config.yaml
activation: "swiglu"
norm: "rmsnorm"
norm_place: "pre"
tie_embeddings: false
weight_decay: 0.12
lr_head: 0.00276
Each number is 50 + 12 x the weight over its row's rms, rounded and kept within 0 to 99. Layers, rows and columns count from 0. The size before them is the row's rms in percent of the matrix's.

# layer 8 attention output, 640x640, rms 0.033, rows 314-422, columns 448-511
097:70 80 14 46 28 26 46 65 59 63 48 54 49 44 30 56 68 30 61 61 21 52 47 32 69 44 71 59 25 74 32 47 53 97 52 41 57 76 53 61 50 58 43 75 64 65 35 49 87 87 42 42 46 60 62 37 50 60 53 45 47 48 48 59
096:42 54 66 67 71 64 33 62 45 55 21 35 66 04 37 72 39 36 52 61 71 53 40 47 55 48 58 46 49 05 88 54 43 73 27 48 88 72 51 38 57 52 54 66 35 40 51 53 53 45 36 58 78 94 56 75 57 45 82 67 41 66 30 49
087:65 72 45 60 15 23 19 53 64 61 89 48 45 57 48 44 42 47 61 25 66 06 39 53 46 66 34 42 57 83 39 63 42 53 39 75 46 40 34 52 46 66 29 74 40 53 24 51 16 53 41 46 58 53 51 49 37 50 57 47 35 50 40 45
095:64 34 89 45 51 37 45 51 66 47 47 67 37 45 53 50 46 57 61 43 36 33 53 67 50 44 36 56 58 33 44 62 41 34 29 52 56 68 53 32 48 61 51 50 34 41 70 34 36 50 45 53 24 27 58 46 46 49 35 13 36 49 61 57
091:38 33 70 62 32 41 47 39 30 45 67 68 65 47 42 59 39 65 55 18 67 77 40 34 33 55 46 50 26 48 61 50 61 33 42 40 56 30 38 42 74 26 63 58 58 66 37 79 90 69 56 71 24 63 40 45 62 53 38 63 38 18 23 54
109:75 49 77 14 47 33 22 57 59 75 37 70 52 30 35 35 44 56 68 49 60 46 33 18 28 97 51 40 63 50 46 64 53 31 69 81 68 53 64 68 27 62 82 23 27 53 48 16 42 41 54 24 72 64 32 77 53 71 49 46 30 37 39 51
102:54 20 09 63 49 49 83 40 63 53 33 62 55 31 61 71 52 69 42 59 69 30 60 57 35 55 60 39 55 29 51 69 53 55 48 40 51 47 70 47 51 51 48 40 17 87 59 19 52 37 42 34 46 58 65 79 58 47 44 56 05 57 51 56
100:37 62 47 50 53 57 69 32 42 41 40 75 71 51 55 53 39 29 59 32 49 44 53 33 82 51 51 55 46 39 75 58 69 41 34 36 50 60 59 60 09 62 23 34 46 76 52 54 62 93 65 78 66 49 60 65 55 37 65 66 56 75 34 64
108:32 47 27 48 36 59 44 64 59 54 46 57 61 53 60 56 37 57 36 24 52 44 71 57 44 37 42 57 79 96 47 34 48 50 42 77 42 23 32 55 47 91 39 69 56 11 38 58 51 24 42 58 55 49 40 95 41 50 55 64 52 45 56 46
105:43 58 11 51 41 34 28 31 66 72 62 49 26 28 63 65 33 24 49 58 73 34 54 60 53 59 60 48 38 49 47 24 50 62 49 66 62 40 33 44 60 15 55 85 46 38 30 49 60 34 27 66 62 14 27 61 55 77 60 96 60 43 31 55
100:30 66 70 37 64 34 49 62 50 66 31 61 34 28 45 46 65 40 75 62 56 61 27 41 46 65 74 40 42 54 18 66 55 51 41 05 49 40 33 60 47 70 41 60 65 58 57 57 59 46 75 51 36 67 55 50 77 38 70 12 44 42 54 69
100:51 71 46 24 70 31 73 73 81 71 55 60 41 59 32 72 46 34 73 62 38 63 60 58 26 36 56 34 39 77 30 52 45 15 45 50 52 37 57 76 67 16 14 62 50 67 65 52 41 57 12 46 76 55 48 45 62 76 37 26 58 33 56 36
094:65 69 54 19 56 26 65 60 67 27 60 38 39 32 68 46 30 31 61 75 33 10 46 61 58 75 39 57 42 57 50 83 73 69 45 62 65 48 37 53 39 30 03 77 45 30 53 31 46 41 66 70 42 40 38 63 51 47 48 38 69 49 40 40
090:61 32 34 71 45 68 45 50 65 40 44 36 28 46 53 37 72 25 58 40 91 32 44 77 72 43 44 36 73 35 42 73 36 68 40 47 51 40 36 54 55 40 62 44 32 72 54 56 62 65 67 37 46 37 35 42 38 53 41 41 58 66 41 38
093:72 62 41 41 75 33 77 30 37 42 55 28 56 21 50 46 57 42 71 64 73 39 52 50 73 40 34 64 25 68 46 32 18 47 67 43 54 17 61 38 48 85 43 66 55 29 56 33 75 50 52 30 34 32 37 36 49 46 69 47 64 57 23 62
102:20 46 59 54 30 59 61 34 40 66 86 47 89 56 36 67 57 40 49 73 69 29 51 67 26 52 55 48 39 38 57 90 45 72 51 49 43 72 61 52 44 59 39 46 45 44 39 31 52 22 20 33 60 66 52 58 57 69 38 38 57 78 14 42
093:44 54 33 48 71 50 35 56 37 30 66 63 76 47 15 50 51 47 49 73 64 80 40 70 29 57 25 51 37 52 58 57 39 74 57 41 42 59 43 57 35 49 37 33 63 50 49 78 28 34 33 31 39 18 68 48 49 47 47 45 32 22 51 46
081:49 36 34 54 41 39 42 40 65 52 45 52 63 39 53 20 61 33 40 40 55 48 68 37 38 40 51 73 32 54 43 40 44 80 33 50 52 58 50 67 40 51 30 53 81 47 32 32 51 56 58 59 52 24 49 50 34 36 36 56 64 54 53 35
110:52 60 35 35 57 67 64 60 28 50 51 48 68 68 10 52 11 45 63 62 59 70 50 33 42 41 32 78 29 69 67 49 54 68 69 37 26 74 49 37 59 42 31 66 48 56 34 75 35 36 24 66 60 70 46 49 51 60 76 33 39 42 37 46
104:32 55 49 38 36 46 42 83 40 44 30 64 49 33 27 45 72 42 55 65 52 27 69 43 35 61 40 65 64 51 50 25 39 41 67 53 69 55 48 23 68 64 39 67 41 20 45 50 82 20 24 60 85 60 35 39 26 71 67 65 47 42 36 23
097:39 38 54 59 74 57 72 45 48 55 39 61 58 40 10 39 32 54 64 47 48 69 56 45 61 38 86 71 62 31 28 73 38 31 77 32 44 61 32 64 28 44 39 71 46 48 54 29 63 69 53 64 34 30 54 33 24 54 45 83 40 71 51 56
091:43 38 07 60 70 68 34 77 32 46 07 73 74 68 73 67 41 66 47 64 57 29 46 54 50 52 42 49 60 39 48 31 51 39 43 43 57 67 62 58 30 42 55 39 69 42 45 14 46 51 32 68 80 52 66 69 28 41 61 53 46 43 26 24
105:62 62 39 60 45 60 46 46 63 76 69 27 39 69 56 40 56 48 40 36 56 25 71 50 49 56 48 46 51 45 39 40 58 60 66 49 46 92 63 31 61 72 51 80 49 73 23 69 64 84 32 39 81 66 62 36 15 36 71 71 48 32 62 64
095:51 49 52 45 79 30 53 65 46 44 30 43 42 40 72 56 00 56 39 56 65 42 46 36 56 44 77 57 56 55 60 56 40 26 03 32 66 26 40 40 40 48 55 45 45 71 91 29 68 68 36 41 45 80 53 63 61 33 68 46 34 61 51 41
101:58 54 33 56 57 62 50 56 70 44 47 58 51 28 19 48 56 34 33 29 38 40 52 19 44 50 32 67 56 60 40 31 38 41 32 36 32 59 48 38 44 45 67 28 64 24 34 91 68 53 57 44 82 38 44 24 41 75 46 59 50 36 59 50
111:23 32 69 82 30 42 53 35 39 61 38 37 58 65 62 49 42 51 34 86 48 68 59 62 49 51 18 43 63 34 66 57 68 56 72 11 30 37 28 54 42 42 77 46 50 66 70 55 67 61 47 66 31 50 50 30 11 60 42 46 21 33 55 47
091:55 55 55 42 44 39 18 58 50 23 79 67 46 44 38 42 53 29 47 58 44 48 59 51 28 24 46 61 71 31 60 35 57 67 44 52 41 44 67 17 57 62 76 49 54 33 51 33 63 53 62 24 32 61 55 57 57 74 80 68 47 59 37 28
098:49 46 32 52 65 72 47 51 58 48 23 33 54 48 42 35 63 33 37 55 75 26 75 22 53 67 35 36 33 66 33 41 55 31 49 39 51 30 38 54 43 54 15 25 87 57 42 73 53 49 40 90 46 70 70 45 52 32 31 49 63 60 56 57
089:68 80 45 48 61 30 57 59 28 64 40 25 24 42 40 54 54 27 46 49 52 35 67 40 47 24 37 50 50 59 62 66 48 51 80 61 61 57 19 43 83 79 24 84 71 48 33 64 32 60 21 55 46 46 45 70 68 45 32 03 37 34 69 53
103:53 59 42 57 32 50 46 59 57 68 48 16 32 48 47 53 00 26 58 44 36 56 42 66 45 49 32 55 72 70 47 59 35 40 32 52 53 72 36 26 48 60 55 63 58 46 72 56 74 37 23 55 52 50 61 43 76 51 60 78 39 61 29 29
095:47 76 46 49 70 24 76 76 47 80 57 45 40 69 46 52 48 32 49 40 18 19 62 48 61 16 45 51 32 44 32 41 51 41 57 58 63 62 43 54 49 42 47 60 63 49 58 57 59 44 45 46 43 58 41 90 47 40 73 31 68 43 25 42
098:34 36 24 39 31 51 54 00 39 78 54 63 42 48 37 48 54 46 56 37 78 66 55 75 56 14 49 31 33 41 67 59 33 55 53 62 37 48 37 66 41 59 55 26 58 45 47 42 44 68 83 49 53 53 66 56 41 67 32 65 49 55 83 67
103:65 61 41 13 45 23 57 52 52 29 35 37 18 88 52 60 59 52 39 58 59 55 48 52 48 51 61 25 42 00 54 45 48 54 42 42 33 35 36 58 47 25 24 45 42 62 45 65 76 27 52 32 52 31 57 21 42 40 45 53 34 58 83 74
097:65 15 50 66 43 41 20 58 71 37 36 53 71 49 48 71 33 49 50 64 75 55 40 45 38 49 44 68 34 54 65 60 31 44 17 65 37 38 68 28 65 61 33 55 21 65 62 25 54 42 40 56 58 38 51 46 36 59 61 44 41 52 46 45
148:64 70 30 25 56 60 28 31 61 31 63 52 51 49 77 08 34 49 29 61 58 67 14 71 51 70 47 37 49 43 51 54 22 44 45 60 34 19 55 39 41 41 56 49 60 23 38 72 61 63 36 77 49 47 56 34 65 40 40 60 49 52 61 66
121:59 45 43 57 37 55 64 64 67 37 32 29 56 57 44 87 34 50 71 77 62 77 79 33 59 33 33 38 42 44 66 06 43 49 16 54 74 41 28 61 59 76 38 31 55 56 48 21 70 44 18 43 44 36 62 25 69 64 61 27 53 24 61 66
093:51 34 35 32 46 47 37 74 72 45 28 51 34 43 57 24 34 37 60 29 34 65 56 36 48 75 56 45 51 44 47 71 34 30 40 34 59 46 50 42 46 49 69 43 60 57 41 50 60 33 60 49 30 35 45 38 40 07 41 66 53 37 46 33
090:63 44 61 41 08 61 53 39 44 44 24 44 42 46 56 38 49 47 56 55 77 49 36 52 35 37 62 63 33 41 88 41 42 50 68 58 69 38 47 28 47 67 56 62 27 35 65 78 66 53 51 66 83 43 68 34 33 44 35 51 17 48 65 70
091:48 47 63 67 59 53 54 71 16 62 57 28 47 60 45 45 30 43 47 44 48 61 42 83 77 58 43 49 37 73 45 32 46 38 48 33 56 62 53 57 37 56 55 60 40 24 59 40 34 45 38 55 49 18 38 48 39 41 36 10 45 52 40 38
083:56 67 63 58 39 64 44 54 73 67 28 47 25 63 29 41 48 42 38 40 33 62 52 65 29 55 60 52 39 56 09 59 56 60 55 63 25 64 42 33 49 35 45 49 55 73 31 43 72 60 18 48 35 55 57 86 65 47 19 41 64 57 35 22
100:68 60 24 19 31 45 58 49 51 27 80 50 70 66 60 29 50 46 69 59 55 72 38 70 69 57 54 50 65 36 48 92 35 44 50 81 36 59 35 62 21 82 64 45 56 40 80 46 16 53 22 27 50 26 37 30 62 34 41 23 38 65 41 72
109:60 54 34 44 29 42 36 46 31 39 61 61 74 44 56 34 51 59 63 43 54 42 29 57 62 48 57 55 57 56 53 84 41 47 81 58 51 41 40 37 49 81 36 72 38 38 53 42 46 68 56 69 65 81 51 77 45 70 59 57 40 48 38 40
100:33 48 31 90 34 68 42 47 73 62 77 44 71 48 57 29 39 69 72 63 76 62 68 35 52 55 44 35 56 31 19 63 65 50 63 48 56 35 32 44 56 21 65 48 30 30 76 56 46 80 41 71 28 62 31 28 73 72 32 58 63 46 51 16
094:55 26 23 68 30 57 48 37 43 54 46 33 63 43 38 16 60 71 46 67 64 43 49 40 59 45 56 39 62 67 52 57 43 18 51 55 78 29 47 37 39 11 66 40 58 43 62 72 61 80 37 36 58 48 25 58 30 58 45 39 63 32 17 39
222:36 50 55 50 47 57 21 61 46 45 63 75 73 59 74 40 44 64 24 58 37 46 42 50 65 51 37 60 54 25 65 39 35 41 43 39 42 33 47 69 57 45 53 55 84 31 39 68 62 61 40 71 43 50 41 45 46 32 55 43 44 56 46 48
092:67 58 59 84 76 57 46 62 57 51 54 47 36 09 75 72 71 55 62 33 50 70 60 52 43 67 55 50 77 65 53 70 58 40 61 68 59 62 23 60 48 45 43 50 27 59 43 45 50 50 48 31 45 27 71 65 66 38 37 35 49 33 29 35
106:53 54 43 65 48 50 30 70 44 36 49 32 43 38 30 39 61 45 87 33 79 61 58 79 55 28 75 47 47 42 44 58 48 51 37 35 34 36 56 72 54 25 34 44 53 45 82 38 31 65 53 50 29 33 22 43 81 25 45 72 67 59 50 14
105:52 72 72 44 75 42 68 39 30 30 35 81 49 69 58 51 58 49 45 48 80 63 71 49 74 35 29 62 44 32 50 72 68 56 33 59 62 59 40 67 68 54 66 64 60 30 87 80 57 84 55 30 87 51 48 55 73 44 53 70 61 44 43 52
093:60 54 64 54 17 31 59 27 50 65 46 70 63 55 43 32 67 51 39 55 51 47 46 57 87 49 36 52 57 53 40 54 62 36 63 39 53 56 11 45 46 94 47 40 55 54 45 49 48 39 51 39 63 58 71 56 36 44 65 67 46 43 44 42
111:42 25 49 61 38 45 34 58 41 39 57 61 36 49 37 08 47 29 39 32 60 33 49 53 17 37 57 46 27 63 35 62 76 42 51 01 54 43 29 64 55 77 26 57 74 55 53 29 56 54 29 51 71 30 71 18 48 27 52 60 49 71 40 80
092:52 73 69 39 80 60 60 70 52 50 72 67 80 24 70 62 51 32 56 43 51 58 58 36 54 87 50 34 74 64 31 59 40 30 59 37 33 35 32 29 49 43 54 61 52 50 58 47 41 80 54 54 40 57 59 17 74 24 37 46 36 38 39 33
101:29 35 65 30 42 51 46 78 60 24 76 23 34 58 76 55 35 41 30 68 16 49 20 55 66 52 51 68 67 51 59 54 60 29 54 49 76 34 20 53 68 43 68 66 38 69 95 54 81 41 42 63 41 42 52 61 30 83 47 37 48 79 65 44
096:48 58 66 52 23 37 70 53 45 17 43 61 49 40 56 51 60 40 58 60 77 18 44 49 61 52 53 23 31 68 73 71 42 53 50 32 52 44 43 51 55 28 48 42 47 64 59 67 34 72 46 66 89 53 53 75 79 48 48 76 46 47 62 79
102:40 54 58 53 45 57 53 58 52 36 31 37 64 29 32 78 57 36 52 77 57 43 51 47 26 61 64 48 28 54 59 69 65 49 57 56 39 35 36 29 50 51 35 35 85 62 36 49 53 92 84 46 86 31 51 36 70 51 57 49 44 74 68 52
090:44 41 43 24 38 42 56 28 36 60 45 46 46 76 32 61 41 47 49 59 48 47 43 42 59 23 37 42 60 43 52 57 48 43 69 32 46 51 52 52 41 37 43 39 68 51 31 40 33 46 57 55 39 50 17 43 64 50 40 57 48 64 31 59
086:72 42 77 61 55 66 55 58 36 38 36 55 47 50 40 75 34 66 48 51 31 56 47 49 77 39 49 59 82 54 30 49 40 45 27 53 31 55 33 46 47 55 50 42 65 30 53 29 20 36 58 62 21 66 38 42 49 76 46 48 20 62 49 40
097:17 28 57 30 64 69 49 74 90 56 62 76 59 34 63 67 72 78 61 24 60 55 40 38 82 58 40 57 61 52 27 71 63 43 63 34 44 40 50 39 45 48 18 32 62 48 69 41 54 54 39 41 49 21 64 62 69 45 60 37 65 58 45 35
110:51 50 69 32 84 57 57 43 44 61 51 30 64 28 65 64 59 34 48 72 59 48 61 61 47 44 29 36 49 35 45 41 37 50 49 54 73 60 52 76 44 43 45 82 45 58 36 65 74 51 36 54 54 55 81 53 64 46 40 42 90 24 66 69
099:45 54 76 63 34 88 52 56 00 36 35 74 67 69 38 59 45 55 45 50 28 67 26 27 29 63 33 67 48 29 74 62 38 44 11 80 36 62 70 31 40 57 51 26 56 53 66 67 63 40 59 47 61 44 61 58 44 35 65 65 73 68 41 49
106:49 57 36 26 47 57 34 70 29 52 55 22 45 71 64 93 56 18 60 64 39 55 60 52 80 43 40 39 61 51 25 46 59 32 50 36 58 16 34 54 64 56 33 55 66 47 54 47 65 52 59 47 66 59 30 34 41 59 51 55 92 72 44 64
083:51 40 20 43 55 43 62 47 65 26 76 39 19 74 31 68 82 76 66 69 57 67 34 51 53 84 05 48 55 46 38 43 47 55 60 65 43 55 67 17 54 48 72 45 43 82 57 83 52 49 48 40 60 51 54 37 29 43 66 35 61 78 65 43
093:59 46 60 49 49 28 72 60 45 61 67 76 72 65 39 73 62 49 56 52 40 65 43 37 43 33 64 48 60 35 83 73 52 42 37 63 56 55 64 31 48 37 58 60 29 68 32 54 67 68 38 51 22 46 30 53 53 34 39 54 46 43 57 52
108:54 71 45 55 41 78 41 75 62 60 39 31 33 81 39 71 50 85 76 36 39 73 63 50 52 38 55 61 37 25 36 47 33 48 40 39 74 42 30 88 94 61 63 52 26 47 33 05 64 51 37 45 32 85 45 25 39 72 52 22 49 55 24 32
091:49 64 25 82 27 29 29 31 54 54 57 68 39 38 66 26 75 33 46 46 62 38 55 44 38 37 53 76 50 27 56 63 64 42 51 45 30 56 53 68 44 55 33 46 15 55 47 36 26 61 73 87 50 16 50 67 71 40 63 47 20 55 26 35
101:29 53 69 45 68 64 40 51 70 35 36 48 50 43 39 52 56 45 65 74 42 69 43 55 50 81 36 41 50 41 75 49 76 16 37 35 23 31 43 63 33 45 37 38 37 39 26 56 32 86 41 27 41 59 34 51 57 29 41 48 29 69 49 46
110:50 84 26 38 27 32 64 54 52 71 65 71 39 50 65 74 58 74 65 16 34 34 68 36 45 62 39 41 30 35 41 53 36 67 58 58 61 59 55 53 66 49 63 83 60 68 40 87 68 28 58 69 52 34 68 62 72 73 69 47 41 35 47 59
091:42 41 48 45 65 67 41 40 50 31 61 61 48 33 55 53 46 43 47 31 47 31 52 61 64 41 49 40 41 33 47 46 55 40 86 44 44 35 34 29 48 55 69 30 46 28 47 49 68 59 50 57 35 48 52 63 38 55 38 32 66 87 62 54
107:51 19 43 52 48 43 68 61 42 51 84 50 55 39 53 77 65 37 75 30 31 73 88 40 49 40 35 52 42 46 71 44 71 50 36 96 72 58 67 47 64 72 43 56 43 44 35 50 58 30 53 55 50 47 38 41 66 32 82 61 52 66 41 58
100:62 90 72 32 57 34 44 30 17 54 63 65 55 42 67 90 62 61 53 66 17 65 70 52 50 71 34 53 78 31 47 49 55 62 80 33 29 73 63 52 53 50 53 49 53 72 43 72 56 48 39 53 52 56 73 64 16 64 23 39 47 64 73 43
103:39 37 32 67 53 52 50 23 44 42 51 36 68 27 58 71 62 74 39 35 44 50 55 67 74 49 20 35 31 48 48 64 55 59 34 24 49 42 34 62 74 80 59 38 49 75 48 56 09 55 35 72 32 59 60 47 63 44 63 18 57 67 70 35
112:56 50 43 41 49 50 62 38 79 50 23 69 72 53 43 14 46 48 50 55 40 54 66 48 57 43 54 53 53 48 32 68 59 70 42 39 25 52 46 63 56 36 56 46 45 54 32 50 36 58 50 52 55 20 32 59 42 48 80 20 37 42 28 61
106:34 73 45 50 32 51 60 57 82 35 64 42 27 60 40 51 63 72 78 36 58 68 50 37 82 67 57 28 62 62 55 45 48 49 69 30 46 42 48 49 47 41 16 52 18 30 24 54 08 40 61 54 69 74 52 48 53 52 68 31 47 50 50 34
104:37 42 21 64 30 26 65 46 41 60 42 63 53 82 50 26 57 66 56 67 61 58 28 49 34 64 53 13 48 47 55 51 27 39 44 46 38 49 50 30 83 23 31 47 30 42 35 45 60 49 34 48 58 33 53 54 36 68 60 53 39 44 56 39
092:35 26 48 45 53 25 44 45 18 56 66 55 54 77 47 30 67 37 40 47 53 27 18 68 64 49 73 29 52 43 83 59 53 22 33 54 53 50 70 12 45 33 54 34 43 55 29 76 54 35 67 62 68 58 58 43 54 56 70 50 42 69 60 43
100:49 31 84 72 41 20 31 20 57 16 65 48 53 26 55 44 60 56 30 43 37 42 32 59 37 56 56 20 50 27 51 51 36 58 81 28 78 46 39 28 52 68 55 67 75 68 32 33 42 78 29 47 59 42 36 43 62 34 47 61 66 62 71 48
101:34 59 52 55 57 40 42 38 16 34 71 61 30 47 56 56 39 59 73 47 26 38 36 46 48 61 54 48 43 66 82 68 76 40 42 56 74 71 13 66 48 34 44 47 64 52 65 55 31 55 72 49 38 48 71 47 60 39 55 53 49 20 30 36
098:45 64 63 49 44 59 54 23 59 49 41 54 75 48 49 41 62 37 20 81 53 27 39 41 61 28 68 66 25 17 53 56 32 60 49 30 35 19 36 55 39 22 68 51 56 56 48 80 42 66 51 56 50 44 21 13 58 42 21 53 59 42 79 79
105:45 64 66 54 51 28 39 39 73 56 59 49 60 55 56 47 63 38 48 41 58 59 71 39 52 34 25 58 36 54 61 87 43 00 43 42 26 43 51 74 52 58 59 72 30 23 56 61 33 45 48 51 63 46 48 75 37 55 66 37 83 49 12 41
088:54 70 45 54 44 38 56 52 53 32 57 48 34 48 45 46 43 38 52 81 22 54 77 41 60 62 48 41 65 45 47 56 53 59 37 53 86 65 50 66 76 32 47 65 52 54 53 46 89 29 44 55 58 36 31 50 56 59 32 48 75 45 56 41
098:33 32 60 59 71 48 49 51 50 32 47 48 22 59 36 27 61 57 55 37 21 19 58 39 67 52 59 71 45 37 78 31 15 26 40 60 46 60 44 37 38 34 49 16 69 30 56 59 51 52 71 40 49 51 71 51 73 42 58 42 66 44 39 21
099:56 68 33 63 22 93 44 44 59 72 45 12 34 28 64 48 34 42 16 45 24 64 63 67 53 70 52 48 54 55 30 52 62 78 39 65 53 62 57 38 81 60 39 42 59 69 48 64 54 56 39 74 67 76 83 48 66 52 32 56 76 54 55 50
096:57 28 29 37 73 15 38 62 58 21 39 37 57 38 34 49 72 30 66 58 32 40 47 45 29 71 41 82 69 60 25 35 37 32 38 50 79 40 42 42 66 41 51 62 54 41 62 35 62 68 73 61 57 37 23 63 47 71 70 53 39 31 33 36
107:60 56 58 54 45 51 90 29 34 43 68 49 55 44 50 65 52 77 53 35 59 69 19 63 61 46 49 70 47 76 53 42 35 55 50 58 59 61 28 40 20 15 74 57 58 47 11 34 60 55 64 37 13 49 71 21 32 82 71 41 29 58 62 72
097:60 41 70 58 58 55 52 60 49 59 67 47 15 68 61 52 66 63 52 47 56 40 30 21 57 42 44 63 08 49 47 31 58 27 43 42 33 38 53 31 63 50 45 38 59 36 58 81 48 38 64 25 41 47 55 39 39 70 55 77 25 48 52 73
102:44 77 52 53 73 71 23 55 03 85 87 42 74 38 28 87 49 86 51 40 40 77 52 53 49 29 32 44 38 61 33 43 58 56 87 23 51 40 28 53 38 68 59 40 57 56 49 80 50 27 49 39 34 59 57 72 38 55 54 35 66 39 53 31
107:43 49 65 40 59 57 62 46 48 55 26 80 60 60 39 45 32 44 64 39 36 53 65 37 34 40 42 57 68 73 36 38 38 59 41 78 50 64 75 62 47 67 46 57 42 43 73 54 40 64 59 62 36 19 37 82 08 49 49 64 47 40 52 55
108:66 42 55 51 72 62 42 25 73 38 38 66 43 50 58 57 32 32 82 77 40 79 41 53 44 42 60 50 48 78 24 48 44 57 50 36 74 37 37 46 44 38 67 35 19 57 57 64 56 65 48 73 75 61 73 32 24 42 53 59 33 65 54 37
100:84 67 65 64 51 24 54 52 61 70 66 42 60 45 50 27 60 35 62 10 35 75 69 69 62 46 89 61 46 72 50 42 28 25 41 58 52 60 61 42 66 48 59 55 53 58 54 35 56 58 66 68 64 59 64 64 56 33 32 36 64 58 37 71
106:60 53 61 57 36 58 71 19 35 55 40 53 36 27 43 40 29 58 88 41 67 23 56 34 40 79 77 60 51 29 69 64 44 64 66 48 55 85 97 13 22 38 57 58 46 48 51 70 69 54 48 69 47 52 40 53 68 39 86 64 46 55 75 31
102:28 52 72 64 26 64 50 71 59 55 46 51 42 50 43 76 28 38 57 34 44 43 58 70 65 34 40 81 24 64 73 36 53 70 66 66 20 61 62 58 64 69 69 71 45 54 17 60 65 56 78 35 37 48 65 43 47 44 32 47 53 43 34 15
109:83 50 81 48 69 49 48 36 43 25 61 31 47 52 36 60 42 43 22 41 19 26 30 48 69 41 54 73 68 71 37 61 65 53 56 44 25 53 86 45 53 51 70 83 55 32 70 52 51 47 36 26 66 64 35 55 50 49 32 47 57 24 49 43
094:46 45 65 53 65 48 71 63 41 46 26 50 74 37 45 66 47 43 63 49 56 68 33 66 50 62 23 57 70 49 57 50 15 40 51 28 78 68 90 36 43 37 28 74 36 32 75 43 53 35 74 41 45 45 42 52 54 26 41 50 53 06 63 43
091:47 50 23 87 57 54 24 66 90 64 44 49 60 47 28 31 44 42 77 53 49 17 62 52 52 56 43 17 78 58 59 41 63 40 69 28 58 53 55 51 58 45 41 57 72 58 37 57 51 44 36 55 38 45 44 46 24 44 52 44 57 58 31 43
093:69 77 31 64 49 79 54 53 36 50 53 48 39 48 37 52 64 43 60 36 36 18 81 28 47 40 76 64 40 25 51 55 60 53 53 63 30 32 52 32 48 49 47 54 51 56 58 43 53 48 14 43 57 74 82 53 60 57 23 43 39 72 19 63
091:38 65 58 53 24 74 63 54 47 60 57 32 38 21 55 67 72 39 70 28 40 37 33 51 42 60 43 35 54 47 86 54 38 22 54 32 79 52 43 36 37 72 25 36 41 36 38 66 47 55 86 78 08 19 53 32 40 77 19 67 49 16 37 48
106:42 15 42 40 49 35 34 33 64 65 30 57 30 62 52 33 40 57 51 56 31 49 58 40 57 74 69 22 60 49 36 64 63 65 38 64 50 47 63 37 45 20 68 56 43 35 22 40 58 40 46 29 30 51 55 47 59 52 86 54 33 40 56 69
097:38 65 58 64 67 42 46 47 61 90 63 45 43 59 48 62 44 50 59 65 75 65 72 56 44 31 32 49 54 42 80 47 49 62 39 47 67 71 60 40 58 58 56 29 44 60 67 37 48 64 72 70 72 35 47 71 38 94 33 63 74 56 44 64
099:74 18 50 49 56 54 51 68 44 45 66 73 57 62 33 42 70 53 58 54 36 22 61 66 37 55 56 72 62 63 41 65 73 18 43 45 79 73 36 62 58 44 60 68 65 44 17 40 56 46 48 35 58 14 47 28 17 41 55 33 81 60 54 51
107:46 41 56 55 50 65 49 48 67 46 69 60 39 78 83 41 31 51 77 44 68 49 68 24 61 57 69 47 64 39 51 46 30 53 40 74 28 66 48 22 69 56 55 22 45 47 43 79 49 58 46 57 42 71 49 55 53 47 42 44 35 52 79 65
107:53 34 38 42 51 76 47 80 30 47 72 41 46 44 71 45 57 59 43 48 29 49 42 43 33 42 24 56 56 69 37 39 17 59 29 52 74 62 29 27 47 72 54 49 46 81 79 87 66 57 58 32 61 48 29 52 29 15 46 82 50 58 29 51
096:50 49 41 53 35 19 51 69 50 49 58 30 44 80 43 50 69 41 78 43 53 46 85 65 45 60 40 53 40 49 90 63 30 38 51 35 58 54 56 34 47 32 42 79 63 38 41 55 41 26 41 58 51 65 42 47 33 45 33 44 37 42 34 40
106:58 19 46 65 43 49 34 59 28 36 64 48 42 47 60 48 34 50 69 84 26 40 35 60 37 43 33 57 41 73 36 32 74 56 31 34 51 76 33 82 35 66 49 48 32 68 05 54 46 36 45 41 28 32 75 16 59 69 79 69 61 40 41 82
104:79 52 42 49 32 82 51 54 52 43 15 68 55 07 89 58 36 39 54 44 47 61 54 48 46 52 67 39 64 34 44 73 68 60 51 56 24 28 29 44 50 53 60 47 53 27 80 36 36 43 59 52 35 17 80 44 59 52 44 53 56 35 61 54
093:58 43 54 50 57 43 42 37 70 66 44 74 43 86 39 43 47 52 52 44 59 52 36 62 47 15 34 29 42 63 31 74 51 27 58 56 55 63 40 63 49 38 38 72 59 62 81 55 36 18 31 45 60 55 76 41 54 44 65 59 59 77 39 31
094:55 64 43 72 67 46 59 42 57 49 53 59 71 52 36 69 42 63 57 46 64 29 32 31 21 45 59 54 35 44 31 51 61 60 31 59 53 51 47 43 44 55 41 50 51 58 48 59 54 50 51 57 37 37 62 21 63 25 59 39 42 32 66 51
097:45 30 61 45 66 53 42 37 31 57 57 47 61 30 46 66 61 59 50 56 73 51 44 54 27 70 55 65 54 57 18 70 25 41 47 34 51 49 74 64 39 36 71 32 44 64 12 49 34 25 62 39 72 27 54 47 76 49 30 52 51 38 50 50
107:30 50 34 46 35 62 56 22 59 40 35 47 42 45 54 46 50 66 48 42 86 57 71 16 35 37 51 44 45 51 61 55 65 41 56 32 62 53 40 39 43 05 45 22 63 60 49 59 51 46 41 50 40 76 48 72 52 55 57 33 47 41 46 25
096:43 41 51 34 54 48 68 37 25 41 70 64 76 30 72 55 70 68 26 54 37 41 41 39 32 60 56 31 62 71 50 34 72 70 34 35 62 57 39 57 25 40 52 63 63 47 03 51 35 63 60 53 46 36 41 34 29 68 34 46 64 29 72 43
116:84 60 28 59 44 49 41 52 75 51 57 38 51 37 15 35 61 86 48 65 34 65 48 23 34 32 55 38 71 46 67 16 61 49 58 35 45 39 60 62 27 65 70 73 36 69 55 73 25 48 68 36 39 85 42 48 38 39 38 34 67 31 33 79